config.toml
num_hidden_layers = 20
norm_place = "pre"
positions = "rope"
init = "trunc"
init_std_o = 0.0172
optimizer = "muon_variant"
lr_mult_down = 1.5
max_grad_norm = 1.0
warmup_steps = 200
decay_shape = "linear"
batch_tokens = [16384, 32768, 49152]
doc_mask = true
Each number is 128 + 32 x the weight over its row's rms, rounded and kept within 0 to 255. Layers, rows and columns count from 0. Numbers have three digits each. The size before them is the row's rms in percent of the matrix's.

# k: layer 4 attention key, 128x128, rms 0.247, rows 40-95, columns 64-127
# q: layer 4 attention query, 128x128, rms 0.25, rows 41-95, columns 64-127
# v: layer 4 attention value, 128x128, rms 0.215, rows 32-76, columns 64-127
# o: layer 4 attention output (transposed), 128x128, rms 0.166, rows 32-75, columns 64-127
k40 105:140133132114148127177147138123113178175111098117100179050116165079149128153100105176126155141132156156051110187165142136156097098144136149080104125160130094067111093071103116087110089102153070
q41 098:117120124109095101106094134142122150139082157149081112140112108144087234120143191112132091099136160119146098093139214132088126172113115150140148124187160133141108125114157121128175143127111152
k41 090:181181095072120156133128190073132090135167176094120173111153105069109137145113105174114091157127135144092161154162131148159117108116084142105146139126078127119194098128148125100090095121174135
q42 103:164139096116125178131097143113111102136127130154092087146096169150108166102125166133172148090174119093067108118138112066151117167135137124207133151109146090085213146111180110164132128155104145
k42 098:145094183076093117106133156156119147165143153045178123138156089134128131178116146086131135135104141105132129166121129151096109133103120090210138172150156184088133144162181154114112096141085108
q43 114:112143109160151115081153155142119126147102103147145127111109072179122126157113174144131168123097130149086162138132122060125127131112115208162074158207170119136055088209164149136143165136144110
k43 112:123176192195182122141141105212149101126145190100148159175206127105157155085105078110169120140124085083135071069159148139140114113179067179166093142126127121072118137167102077162086154156111100
q44 098:159096185117168190162116132179146070078078117186143196188185112158145099132087132152121109074123154114099115149135075108144073165119131146088137110144061079138110157133136107137134111136148148
k44 096:123076068114134113167188148125134166151130075146133125076125070147162118103164130183176099143115126138120097156096127170140126136143047162145140107156016176115120120113116091122099117092149072
q45 108:113140184112154112136125110101092193189194070128115117144101070156144083115151079148125141135075098193117103120129107119137110115099091149140111065150136212154154182171164123121129098112171154
k45 104:114068100143152111144093119143153157079143129111152159145167174174112198126131117133205144114045148098123068137118119082163149107144117138148128175194149111116095086144077163121112104119102165
q46 099:095078168135076097125086144176151167124078134107149196097161145087148135124131111086134157103151091090101167113134118158178142137092134097088111121152120093131113102225138128134140087112151135
k46 094:136175151102162079162103106106117162146095125190181117132128154123058079151148132134142143082113125127111078073093134079156176173193085139101096094145137136140106148133143158089161073220147142
q47 097:132126101183170197115138133138078099181096100111133177104160106178073167114118149057116075105104078134160184135135105137090116101149141067081072156116137135111148178118185120158122179079112113
k47 116:117074156087157104093132126160071052116171121131159069161070094131132086081133191177168093105173156116102121171149144100166122148115086166112093189176182133106099138156127118097098171142154116
q48 088:175103126191091145200150172156177093137120164102077168143137148081139121145149115104146123087092128108151097089128123108078171160108158098103193114069092055103173117144087085115084114170144135
k48 078:164136131116125122107113091093108144088174119170172125116161148139160168086129149170114094135132137152154167153159097213161088127145075078154088146099107080145171133128096162134095166108145137
q49 080:119194129185121088152101160107104112084141080099137098110147127155129098124050058126114093163202115099150113061161143146129125114124099126112120091167106071144132133127148169126170167172106154
k49 081:139127113130133171120144134156119082199152116085128137126127134076126132158074155183132139143105114149108149109135079116128115097082130037118138068135105132121135118123106092114159150187132118
q50 087:168135102120142152151137153151102173094149152098100086147092149143187074146112191071116109130166105132137144155103076149146117201102112167175149106117116158133136125122130128140080084125105133
k50 100:134171111193143198139151139103138093139106135156101184095190139190131105176139110154123124130092131145135138071105193207093101132151120136115133135124092132186144140148147153193138157130121098
q51 079:160102141081123149184148134124139084073123149167141170135157129073150123045115179153104134092135109040116142151103116112203120163156146213127110128123122138123122140076114186110083135132147111
k51 091:089153092108172087104138172146121168122133166104108122130058066126122089195199117101103100109114099150135110104100127163115149084153125127165171128142163131112146144156181147166099079177124134
q52 079:142181137187168072132096130111088144174088152153094117181101139132132134186096121148169131079169149096135120060146155124115101128132140130126116145125091126127067180151183128124135142159104167
k52 082:117174154176121181154116112133162157120150083183094127134142141059115205064124180139124124070068112130103073094124121085106128148092158188113088154131099090147134136106075163120132093148133129
q53 103:134078149128150194158150115146149179159107125140140089138133091104170099102120220151144159149116138195138167144152177116088094117152189082122095188108133107122066144149111061107170175090108088
k53 099:097083159108206165157073091145109119150111076119120143204140108125147120116192156096169110174117112112075108144063104134149131146135118096110179128085169170162108132128095165092118116139098129
q54 101:115142116121151126206128151152164127087089142169124158141184171148180110137168191111142156094066089147105128162116111111192111130152121174152100105156111181126109132101056116120109115114105147
k54 087:127150134210119143139116137184150073093086113152157142100150126147111135138102121149161156122120099153108094155157160165125122098173115103088126112116120107157092131210155152098109126133115069
q55 096:156069135190077135098096137134122150148152147106122097165170081109142142131146220134110192081159083136143167160152117166136057104167171122148142124169129170113125165113178104113100201057086155
k55 096:072135163072126196131126139102147162132091115095124153107137107076184100102141148174103111145050143093125129124136162143094103130131091116135109142064118067143115167147183137118140087202100132
q56 097:163054129128120121080107119121083160126128119129118060153106155145144144157144100096117104129146148082107163090148100078149169112118117141125134106118095081172092190194139148144067218128117180
k56 104:115126186129133111132141149098114093134099154133108130076085177121102173135168063106099069128098165092109114091129180097131087128138119137094132158146091164113143188049083103134125093155105065
q57 094:080142071153145168117133112146194106170145157132083132119090097117129139134163172159151122108133148114150126142148197095074107127078170143100175154096164147049176066119090126139149149095121105
k57 098:107174155190092153138134098128126108172133141102166145086119136131136083102118159114129158085152144146078126093153084166101117135103204134123126139130127121123112168134143136100127170060153158
q58 100:108128122168118163125132164117060169110161142125138224150114197114168138137115163150085130153079142157134134127175114111160137119142085142071136152112070112134153141056171147111117221147157089
k58 091:161070102110141133162101169088166133133196081131125054121100132117121142078153174136115113138148087105137145131153166189088114134082152096171069168089128137103088141089091176127067136066085130
q59 105:116116149137168120187132134131128095113140087088091141088104113159123140097151155101106166166161164123128147118141144113155119118103154182101182108118085036167139145155099023149146126114084167
k59 106:138203105085166091137177143080151139172094205064107145112093121199112118104133120101149082145076162105164146120152116186138087088114116126110120193153091134136128121118152095102206151145128070
q60 097:114075182210126136113131083157088127193109137153130117097055124115101134151180138126126138186156119121173175183170134161154114151099166197162128103109165119171153149090149174118127110149143137
k60 089:112085086111116124154184056174153112147114099144116071125168188128058153126146135083044113181117135115140142162153122094148157134120051129168127088106122170155070152146147131076158141123120111
q61 102:159108128098138089092144175120166134112150184145127086084062160160138082142126081115101113071170141114156170166078165161134186119138091146140154117112112125101072105132120085131100119094141060
k61 104:106157138115139134133181110095150125093090138152140171103125141138119110102105122139095124145104103115163086107174096086101140133087175139085138123097054147137189146152107216112162124125099152
q62 100:175074146095145148127142203145136120092136160144172086112159155163166154173157163118147073107130171116120141103107141142134118202126124104181146085111216121112124064123144106169074132128137151
k62 097:126159119152198153081128156132110119188119085093110180081109159153163127130149131133126145115123139149144112062118096154154108117138109134154153152090092133112172117124133196123145055134095076
q63 113:128086089174162146140166112076137132196160079134142126126226084143139139135158162149093147124088166089153113190106123096167133124130141081150124089141158108155039142089114168114135108173168170
k63 112:099076196079195134101182158143152117128108082115126140167140128175094159156155108068113154119124134117122099160122106098126129157183112112152146051129119092125130139145105106124112090094102073
v32 110:117078126102094176153105124148080114154048118174185102126135091119095139142121160132100103101123093134082105116155066062112083110098133149118144168159111101129109095126084130139187109080130066
o32 118:119105137138129019095146189109135105082134141112128123152128140086177118136152126158126142121155186125226150187137202145124115104149193080164122167122177100113074105092119115100088144070121123
v33 095:100033109123121148134139128178149132116129078141161080161141064161095101128123133094123124128068131135138113195176131113185127113102144147131122126232184112130151134084159155137143140150200122
o33 110:142128093121148130142097090134142065152111104135090104134196150092144108156124148121074066127167115128189146086106113148159112121146109029166190125120139145131099124118120170136141158089149119
v34 097:123177188130082135136170068121128120070126102080166155174157121101146111125136056142114145089145124119093105121110156112120065129127124099187101190155123168151083104121144117120060103104161088
o34 085:179121130106133142136116077130131172115196148145161197056128154085123095172179084135166188142103099134156110106121109131075140175138133156116151085126108116170135150134131113149167176096130117
v35 092:185095156109157104102157160160098150108108093173139076140158154121104161117145122057053117144168119128089092126126100149141126111104080107085098123113142070146146175164147129159127170115070163
o35 093:134069091135134141081148127153041114069080102107137152140125194175154171203143157134058128091118119147115099137118108155120117121114122084159119123109081116124120094066116098155089136126153198
v36 103:141117142138143156131110151107151080151124132159162062110100114212086123119141181130097117104078118175142144188128152121152118093180105114153209128179136119176133140122127104108131097138110128
o36 120:158120111158153129064113154118121102161152128111128041111171164134109154162100143123125159089152174166099111123105171122086153167086107081130129159137131191088132106105102121156090172065091065
v37 098:144082123109113122134095107112130100086183091140116082129173071171115113147143113090135169136127097189146091213105197088096093107093127095116150103190131148089143141185121148129115107111161130
o37 105:104091090118157083126073109177100078081121164183183135098123135139120113162127167097113097104130094106114168083143093149081135166095160111173078081119108098172122124080134112099166095119149126
v38 093:123148171107136140123132150123118166129084138073125036088117104162140174158093151126119152104109146131151125119114132148151150147098137120133120129001118142155098183106154149114126175200133100
o38 096:132102080120084118136116153150146126101137198118084144127124102201101122089095111139128135131109081143113111174092121138082196071153108141077108132095139132129161153116100096141071128145109155
v39 104:124182135093113133125080111125185165216121082086112111152124086162159173095202116116093147128108183139121207113149170172146121101115105094161059129177173103135166080140139164161119160106148114
o39 100:151091136126047152171170229102127137118127111150127099105185137106117083158142120193137092111155097143104129110124099139127123157131128142142116053147133145185127192095104121172053127157130161
v40 100:102135084162080142120170120109107121173100126086194132107089164167092140160105208081145116147098090130133142150088163163094187134110077110146103122154122174145154126134095153175138207151140102
o40 101:153137161133086124165080135121098106112138150177162090141163155105131143123108112160084072106136149149104146144098071076085147151137112116108157065117155085045110115189148060161140128164183211
v41 094:168182195206063069166103101113130122100097124174128154138175135122137133178168111152123178181164135100114094175136126120136117114198193119186125130116150143068107139137094111192081131076107134
o41 094:144124099111169116090120141155152106143106128119139114101105121066173096130129068177182155103130092124127086061111151136101116111146169153099090137111079108133158162047141153100119139133119137
v42 096:057106137172134131105107141166131097043115102149133104145126079055097155080089094146090133123094147139108081131118216139114183151131109136137135173090119163064138153177118107145101109143193129
o42 105:181155143119146106101144084129149194173157114161142165155123128116111159141149106117227157112144099107156111071126117138139085065123099168161133058157108084199097093116019152152143098131134108
v43 104:103119102099161064069110151086130132130108161126150145109135160122189163124136137088116148130143013150158144121194078115136208116122141149137125144095102145128128118089161137098105094148154146
o43 107:125062100181153134127157080147079126093106131154178083144187108163121097123070158155081127148117164168120100108190172119153118117119099191124177148130118044092088125195164119177132134113119149
v44 090:131043159152141127113116151124121136161158064098082118086107161082147171136127105184113112198156095077123093147107102178133116167170110124115164127108151109128160140147128100146145143085108075
o44 100:104166139109193116086172146112093113084093209093106148095051154131137167118141187079166136090116166168127141120141110176156127105075190142178144126115116121124142154127124110136091108100066171
v45 090:134121141121113108122124107154157174091133173094126064068128142187127107096092105137120139064161125040152111213075113090154113107118164114144110148125115169147140089168133158134124109143137142
o45 084:139073107171108130123103127107108109110121161080097119137104075129164147066131115148179102083151101165082120125082079145085141123121163149139154154130149172099135216118140139143214202089144146
v46 114:170140143177199092184139086095100099096146073097087147145153137088115173137098123147132150146054114090129107110110185092143141114095102154139105149130020143156160167097181132149136131159059060
o46 104:150129110158107096113093150124123144123118144084080116084083098180113189113200129118139135045142105114189151177156118124138168072204119118132134112087173120121118155143130148131170137112138142
v47 090:164111082157065146095125084103084147167074101080054172151121146169171152145142095102156118088174142117110134132109106137114189165150141157120232114126142121138081119143075132100080105178148164
o47 089:080125102106095091107149074106116116117159125112129154149149112156202136134120093142139151144147215134142143182133128070097200132070117108130180145105080125131201162120074158094158096119179155
v48 098:134117155156141122165157154098141198062136098128117130116135118175144163083096117141107170086076145109156128175126141104162154154120125145103064116183143099165112129122080125103095165122138120
o48 103:106128134130116087179106095161153108081167171095069145111196104146142105138184175176153125063109173156039137144110153163140106165109129141130087148097090126174111064092130212127078178140111096
v49 098:123112117083146166155179154156172153121124104169128108152079157146197139123125175166173101118075115053120091182130126102115110114100039111141142113167130094085119179150169123166163090161096115
o49 108:092124134043097141102150099123104205127130187055134141101171127117087181184077166188096097064101124149217121096135104173093120116143146115136165136078106155098085147126199129190123115113130147
v50 094:128172175106114107117146142111148121150095103150148050126106122054135106116086119136133146123063133081152090165167121181118099145094139128187147157120073127132091099166214124156142084124088088
o50 104:098077085158121096103138103147185170152166150121121116128132150036168168118056128089166155142124144175097120147087131171184086063145128123138140108141098116094165153040130147091130078110094128
v51 096:107097185132164060105131128172114132049173102137151144176102109110148052179099123127103181133096125122090179096110093105141176091189142139151124091128149176074162090164092128163116183112123121
o51 093:163120161166086174111145162150129114162074134145144135117169113137078150182095080125134081151133152102134131094184173167151158119118112141083128130168117088170095153122072139141142147134173075
v52 101:135110170141130138149139118157101120085130101019148092100088160154125110177183128096133181213135101044141119159111116067145117141159096150148092165143125045141116170109112095072129138118157082
o52 105:185139121145135129070125096094125135147126163093050165131169154076134153101093151090100124126130103159136136150139129175120129133091163199104104190141147168136133070155099116100162131169166158
v53 095:142045163145112121081138144147108132142089168086142105150168182106155159107089129139095072130145085153100199177145135168136112099182149132102096112099160138197123124153073144109135110102149124
o53 105:171151160156108102171151088088081123079157152160170144152114110148163137098114099147141127114153161147127126128105160105141104165076094173117156149116164114151168113105104133097151127083112108
v54 103:115123128092079113091123105112090193156071144114139177153140132174086107077133085109131128120126102161208120141122112173122159101135099103120106151193121140160160163142171143158156181122146113
o54 102:142185150157111159139057120117106107104187114184136145084153151126101102142125099172115058065145124128131112166116145115145124136177095111168091035150132147087090085112137134122125133151117176
v55 092:111107115149108156141128138115111069079076114161174066131234111119147095177155145124171105163187129079120119159105143114087094077160141128182113127101178145161147113146168168152124115198187083
o55 093:086105150098137134187121141147146186136149128101136096124038127129091119139152106140103134116048102117161131127166133088109114129105146152115101120135153168107101138134091074146183111136124163
v56 108:108144112037157118126145123145146126113118117156142115091207155097113133165115143097126185144078113172079136163162099179123120108110183198074165138198174138180132119134112109148121072175070127
o56 101:092102162109103116128123213179097128123114075091194153127110128090174149128124119156094127188129157177184098140131126115169148085116157120107137139113184126138117101098157148131153128153101100
v57 091:115163084163137133194160128123118146126095081136154129112122149096085162165131128190111081144173097142107158133156139178126145097162165135139111096169131079137138112048154113132063136123077089
o57 089:106115167142134152086117136083111083130140124094129126116141211175077127110124139113112088160163164127137114072156078089143102112136160194087097080077197141123115119117154120106086111096096137
v58 108:114131133059110208116057096124083134158096108087153132112101117116132074150128178092186117143163097183105163116130128162142124139086199131176140120096182111091172159079174172144147121048126133
o58 087:198116208125155085160155136181144129163102146192118143120143092068140130104150164107126110130114146107161184214097161115097129154154173134094146158122086144095132130122155109075098096162092091
v59 097:165147134123128184138126134110154129131127058177138169133137131120152199096092185126207144131113130130126102113142103164181134122116152148093163108148101134126093121132123165126102110133115126
o59 085:127132128135101093164131067067082132150135128061152132113095172139069119091164131179117067155165140117143140160077096149099071077149146133114130129115144058117148147099127119137070125150102119
v60 109:196169104117152067174098102134145085151145085104104143171098134168112063083143119150072150168113112078157103157050082122147071128121115158155162113066117119131093093089143146105129095092169123
o60 106:127147139140151119102124071106123132073128140109090120141119111082130133162124114137209221117115078136091143106209105156087104104159135102114150139173119154124129128155165116110127122109083155
v61 100:148113138087069098105162092123181160201127117153143126068179138144127074145159150109170136165089155156147086119147077148155132154140134138124146120093122150067116109122145118143162116125165114
o61 090:079183099105132133105130140119147088147065126113141145142108115089152074112114092151098106102145098098129123151169190155086134149155170096131129166142108131140161160013137106125096126142147099
v62 092:143145122125206125121129110166090065122139191107130155105119136142110105137112020165102141141183136094146108137126104136113121126132154133161078175123115160122120178088120131164128078119122181
o62 087:151141143180175135140112091199144133127071098095110164120102111060157082135156133116157141127126099113070113146118142129145121157155131124109140145136156125129165133171162078106142114168089080
v63 092:166122149114164145133099182154117125134179137189120189085135156142144114174016166135073146159145095179087120073144160117032136129142114095140145092142115123151106134140116147121158107126090148
o63 100:136140097125131174116161155193069094149121109184165160063153093194118165119140118166169106139108139143150106120114145079104153123118119120113192117086070098116102114106145131128084137068118076
q64 090:142191136065185134124101180181175204118129113122158128121090147156082088134188159176102140230149144123142118129139213149120067125121051176122146102133125127105216134091112136153092142121114094
k64 085:124128143113098119144140098108112140143143188146169124134118110152106110108029151117135147134205103133091132089120133070125109141149145048101058143096105118130080119176178156114112135120126119
q65 084:126081101165128116158114157127230143187135134160180106107096119135118121081124123102101172060169109206137132157101197083157165130082101150106163122115116138105115111127095103142109106129193166
k65 092:127084163109154156148116101180123150056133121140125133104072133162099071128145160132132118137116146122178070174119185121159145137129123142119207114118172145113174191157113133134171125116137141
q66 094:117123159100138161160151114124096160175157090147160111173155117100117169183145121103109137142130146042121170080147107128087133109138138105088103097135109108145143137053128130135145167131081190
k66 093:121135164061104127166115129111162114106163126175145154126171147073129171158189156165172087171124052081123165138222134087143119140146173121153169126085125177124104125125174138129153107128138071
q67 104:106090123087157133121119150169164128120131141116085170121188154181102195121132053131134092127170155088105176097142145085151059162090075132187126124179151158127119192141160071087131099102112089
k67 109:162138112091167073122161168134079082157191145138133094191091118093134159129114083083148135168165081171138091145139119169125105074168189088080103167101082134121143127099128120135108096186138134
q68 099:161082153110120130112105169117117148173116143149111152152128149111145156164224110083057107144139070131107158185149128163078139105134182104131115118097125152121130092140135104155087079114107192
k68 109:148212146091094115138143086125129094071170092109089068103102177162107149078106133124159126073139082068102133109152100087129134126136112192136159060127126180146161111179130145121133096102106197
q69 109:078128113123134142145104158143164142116137122115075214126117122057188140133145098090138148141126152125089111160084078129131100129122123192106227097158095166132146074103081172147110096127129154
k69 097:095198120146157096117185168146095142090132095174145118161117149115100113109155108084113109174101146181076086099156133149153130166158166129176168106126115117123160117225156153150134129104122082
q70 116:147139134105134075152139108194136163129101130121128183126159122152116114160170134196169134121168113186121109143135093079185163095142108055139068169114108082137103069118101127191178142112125154
k70 120:145130090145161165160140081092140148154084086100145136175053109173138133079076095113161138174083115134148104132145138091128152205145138117186174096127086144109147121084103161145080140117142135
q71 100:105112123068083102189139100133131162093164151114148184122141168164116098114100071119108067144141133145097088201110166117080120159126131104118148125150128098147095186136128115173129142110103196
k71 113:166149138123169124120114117075137101137133157075144078120122134142156153157116154113171126117110101143107126104169141215117149128131127130141128089114108123131164077153087066166161096096141106
q72 108:045147176166103153132153121112144171126093114170129107171124106130152070082189119128103138114135100159119122106181163111134140136081188126080122131211186102064130120155085157161142164164102081
k72 114:182155154169095125109192098049126089120145094079087146083092062146153179103162052129112093180172121043130108124163143132122198142111083077146094139075152190114177143114134176100134139132097093
q73 100:088122136136166114164118177141162054162143141104091157152184150142148134075199135165144163105115151137129075071133127094101134164112122183093118105090160106098181200131133131125169134133106139
k73 103:162121119132056162095137087178108133141188107189126131131074108134142108138122173093095164132157180196180142104110151183145096150113143100155118106138117133128147141116143100140167071148141045
q74 101:120077146171125108178105104097079128117112109150097092127165130112144126152172107050153225201134120110119116120101113186136085099143153113155183141124105150101142062091157200161128151103122200
k74 094:128157097158063123103179125142138157101124115123092184115122162107181117122158090129148067146144071137104133157120152087130136187103190121114111111138129089156146147138105151114136126102110148
q75 102:158133123084103064175141093100095098096088164143175134132169117120086165096201085125104105127056176122118144158166106139116136136164150107138116097090118139177123128167107166147117111125156121
k75 101:136109080127061085122111137166135161085086142125163145140164139106176083136126121098136114119168132107088130128159120107166167141153131125157135108146128153087123160161124092156119115095084106
q76 106:137165124113140167112096077124171181178166144172176114187137117085134119095185206110140167155098144163183118107130132152156107066082156118144148135061095138122146152192143171105161075097143129
k76 105:091135110093078143106124087103080136132111129187150204143174184145137141185164169136141130146148133086116135112140143117107098181093122053091154073103143067153162116104121171211157139153084120
q77 112:101105113094109091090178117141109100101160152099166099082122124200180153077174136129072119198110114179180177118113196101129092170104158123127156155106085173123039092125155184094114141121163145
k77 118:165167106181150072133079152141150098085124099101109110185113206098092092112130174147167152157127170150135133149137141111135171139084143107114126092095144110129123089127095208135153078136116159
q78 109:098055187104088159125141149128151161126203117115140120146146137123098144143098102137104156131121111144073138121107065079127067105150129087067147149082122167116137154159130082147154105103098123
k78 113:188105129117161110153140170151147114205112154170178165114101176177103168132124126096122064128062134107172117115152082141181085182100080112148109103101160127154105125150115105132144150212131129
q79 098:112115173157104117145088152175130123155081121150179153125137155086063149129121096110149151103141117161149163098066171136135157087121083113136047177185161093177146113165068156128126214135172085
k79 099:119147129090115106129117139128157160133090109117094143118106073147142151108191137087121109134152160119084120106103111115193188185155129135122173129121138139140130173177099076126081138136183183
q80 100:115155118140168140164119115118140139157179131092123147071096104159114153135134160152105165174084133100140102080140120179104117127134145134151129123116145127119142125093104080074150128089100131
k80 092:103109151158118161144119122132124126107166107114145141067189101177149109117193141127134113169133132094070174186096136116122099136143143203121143092120055196126226161115143174139153147090151134
q81 102:111083116149077120118180087074108123140160156085112105146164147147118056167096101055150120099114141083183136149110096115122142141107139093108179187115121121214100182144128123161128143131136130
k81 091:119099102135097095160107182154110158114154144076145092127152144080081112116162123121111141090061110142151079107150167152189152173148114128153108103154167095096153118143109161112157097097127182
q82 096:096147131128138133048156077133129154113146145133095058168152103080155111071156125125072120110133152098138208165122059158125081156168133156132144166133229143155138108136171172145105140107141087
k82 100:127130118123099175083131157119095185101126027142104093105125149159112188113125104117158127132109167140128151069105160104134146132145161113112117127063181151134100146075165060154122121187080079
q83 098:098128129184086146093169201118086146108122063103141143105143098163127092061170136136113131156155142139128101121098134211134140137190122094128142126149117097144091113074166099165144139107165087
k83 094:142129077147149152120110118151131092148099177033101149107123102173120189120147174130142113147080223127091133070118069157159172073170112184095192114115127117111151170140167212144094109137131118
q84 095:089130165119149124130078146140100170115109135077127125141166084171098130068107203156158177138159139158161109132152135126129058220105087115099089175181126112131139142122147146131148090117088134
k84 098:153206135137161155121155144092077133114125079142151127100081097129109167182079140117137145104179154150143135103071095160095175132121128070125140128147098151059164114134044101170137161175167151
q85 100:147145141042106095154082136096128117132113094112148116141162146174128145136200166116134177112138123146121121141126131157095176143161104116162113111091132102155133133121117080155158051151069099
k85 115:156075150157129122122133098131184122064114212123140139102133108127141054151078179030113145082147121175161149144157197158128132127167110134159097111102057155098142094105035123116137116116153170
q86 108:130173100093124101146065209068183142151171107163112072166066115147172145169102146125169142134155174168134150117152178172145174131170128115149124149160143185141114152086148107129102143105067139
k86 106:098129124148134148157107146103175168124156151101057179122177157213183155082129146130076176140073142153173131010146153153118126110160128120181106152125119139110113156130124114162120152141130162
q87 098:115145143132097167106045122124124138105093143100113091078084163154125125123100062165130147194107156099141121140143131149171056168147035119097155104110176126096067122100109214099135171101109197
k87 087:097108162152126095078181109122202097152082131088097167137119139098177150080110162137145122111188131152152112109148154136082144160119129135105148117118098124156113091175157061138159140073166156
q88 112:118137098163145152164196170129098119141159112061114094121205110113127145115181094086158142158182167129156083137117118183070167122073123135173143121119091100152093129181073103130097137164136065
k88 099:147145178129165100054122084172146184085136153148181111184096053092096078144150119095168122104111179152077146104159120121158157164131128102121102099085183121089137093154136158134178075183162138
q89 102:154115109144134085085169115116170166117124129165104169114110123080101110119136110151114103213128185102146053164130087124095152212150122071142120166146078153171115146137113174156133106128124123
k89 097:131150136153152092102099139147157096119130101124142114131101124156162087130097140148161168081101108084150149116126141134193189173158131110165057164118127088164153111117161137123143096093099113
q90 105:150155176144129132162201066122125133153121107106180089170101155101132103145140148109120111142154137127110139144148131152136121123144130178095131134151106135175165049130108163153154120159163096
k90 108:137093121093127137162119180096117068125115123160156130105130097129135167110198113156128105088166146079107185209101154161170149102135142138153141160094138126140145174133152145114154133180117103
q91 105:082169128184138104128106116141132109086177143111161130087131144148061117180096096086149133183114101161091118124168134115132180134103087124124153124139166117187100117133127147135118170111145183
k91 109:119143141148171139080136232172131129098107169141059140163091096132137139149113154131119134121186186096159124140178140104172124197121162166168115087080118119121093097049150053141095171088178182
q92 105:125150121105132069110134158156124148147140146124110072081063135119168180150138147114156149137144190161161085161152154151143073149158118073085179151081169129171121150081099171136103149109099110
k92 111:134121146091129154095147146170098092093125048094191192065096137110158107117063125132159097190116118153119127092147157142087125097171119129134089109144056099143119063106193151177160109133149137
q93 101:139178109114095109152131147129077135139166171138120110132166129133092147117044197155148150241066124185155129133158165138120163126114157120133124130100105156125112149055157140142123168179107120
k93 105:101081101122132151121132079146177112096126142119165118119092120177194118115102204115146129122078073143143207107080096140116087142032133152115154137123155098129176140111113176167183092099134155
q94 112:135170139140150145133091117133123176091162128135110166183151149161126086112124109115092161076177175158130126168167105129138129160104132123085119122150122194184133166114183153071069185165125149
k94 112:113157159158118094165162132110142112108098119209097098107130116107172149157087194187147128175110128216141182146122112136116131049073132117140193125169101102087093106120158117146164137100091154
q95 111:115096087101158155127137121138115100117114059152129104133175135110090136181089083130158141121155130150176115139160142135144107101116062115165070142159099211093171124155125155173103111130162152
k95 112:166130158123148144067086151176122148151117153146165123120105115195159102124188084152139091144195122115110160094124135103094142188098129136135117141107171072117115126135086148094112137075143095
v64 098:091098130152116084101118131188150141118131127140178132140080104153097135123103181132047110143147157123131102195167088131072192133146174074175064177105135183141160136154145118107124148148134098
o64 104:172168077140180198163178123118115149132146128073084129162092154147108144133175121123146112170085066121127152073132118082143137094117155081105153110125151130130108115119151127105142060147132154
v65 100:110131160149128091139127140133104160082195068136135113110120118148121165153137142097076120098100111127101140167132169116163095114063102109146150067114122186088180140107146083135076068164134186
o65 098:082134129149072116108103142103095127167089126101120121179084134083140123119113135118167082150177169143173079084098101182167099116156140121144113128120148082118095166088135169142096171173090191
v66 107:094156156162114141139126110134130144156100120144074116124169132102096151045194125129116106129121158104113106109101156089140133131095063137096129165097143144066163062168101176177168100074103106
o66 087:144100131111131163153050023191177114118158112123161174145093119130140111159056151097184158126166140135118130162146071115097114122166136100176118117187122159137076145160115101099157137123135106
v67 101:079123197192150153114155074147124126126088103120131098167137141109154125139162132172091168088113090105101163082202075102164101134118134136142175133137078083208114102133108182124127163063113148
o67 102:129129139112078054159131128084129104135165189106119149137184061186121187140168126120131129077050135119067157089101129195149119163116103096128138142158096061120154156159089129133164137112166096
v68 113:161130103108186119105168119086096125152176098180140143147134214146113142109150186160119152151122099127121114105140137110085071131182145102132174089176156110114108139162155055171150124141138109
o68 103:113134179062072129113127096119194178135146137089105103077105071102082120164204105112160124189158145107108133148156177058108114138150097182120140113125096189111129020116067167133145119116112146
v69 110:139081168157131069117161157150143141181136117140111088094092121122086158124153085110115129172129091137127110158117139159125210081100162143113088100145130067093111122144147169164155190074090159
o69 111:131136069160160145194112135065142151123063171112119149128105098110149157153152153104123132114108105077067110141103106112145131160129118088143126132137077163147077143171130163077132147157171074
v70 104:101150135111099166118131148109124081101151163158111126128135124144149109145126148133129162152151127167103161152189124132155033089159173081066176183147114073094151080180089158149079177168150143
o70 102:141103119135158094156123122079115141102134111119100090065145179104122143109148136136113066079017083166123114132131142089120156109110104141165176129070094144136179125114172142121173096156111126
v71 107:121040133163111098093133106094168085136092131137170093122142126120154157145116154124123149153111147113153139149126140126165084109175112110134107127110145174099118104138096064146154141166142098
o71 106:152137124077138115193123000107106119110156122178134162134142094133182115102121142138159154104100140136075070099148147156163144164123115126119119123135144083119161115078163099138125108136102190
v72 107:134113187057116143135143172125170116186160151129114106152138146096119134073155099083137082131141140122105134124139129178135116126099064110163104153123132055145090084108046178133128089157072085
o72 109:080107129104132140126088160196064090098106145117130159142145137186120133202113097120100183111145187177121136145106099155132139154105131173139113154116149152136139165100178131096128124102140127
v73 107:110116115144157116099115134176082064100146143122145137119136099116134161152126187100089127117173083141113139136121162191106169087101136066137098163091126124142101195169112053132174183130137177
o73 107:160152217133181142068116115100165152136094127132114119161111142136126100102142054114117094120099080141138194073166041081143108142147168181087110172156141159156139125108115143122122142147127199
v74 098:135136163102155116104115159097091199200143127084161108076118135140162190123095153126108163136093161170112091111114070077161139162131105188161100151134162159195078096136098136109115159104125165
o74 101:076076133091073077133115084157114128105113129093162129201119082099148124124130135112156108147181127093112137104152183089169070134104118049152119077112119110123113127130124128144127108086155139
v75 096:045179137183123106137180140144090131081146166145138077133164158093080135180150196151198061181120119088084065143107129146107093108154126162152110100153136102167170115131129113150169160091097151
o75 101:210141149132134185130096064156141110163126136170158179139148120114127144084145064181099110116144128114181137129128121122154119112114116142090156122078148111118093092076086142116140144128153083
v76 108:108073147169107143147118118124070032075145125153103165084129052126110139196165170151098172124121132146147150102134155164160142094123173125161141104089125161095138117104116155113130117124098133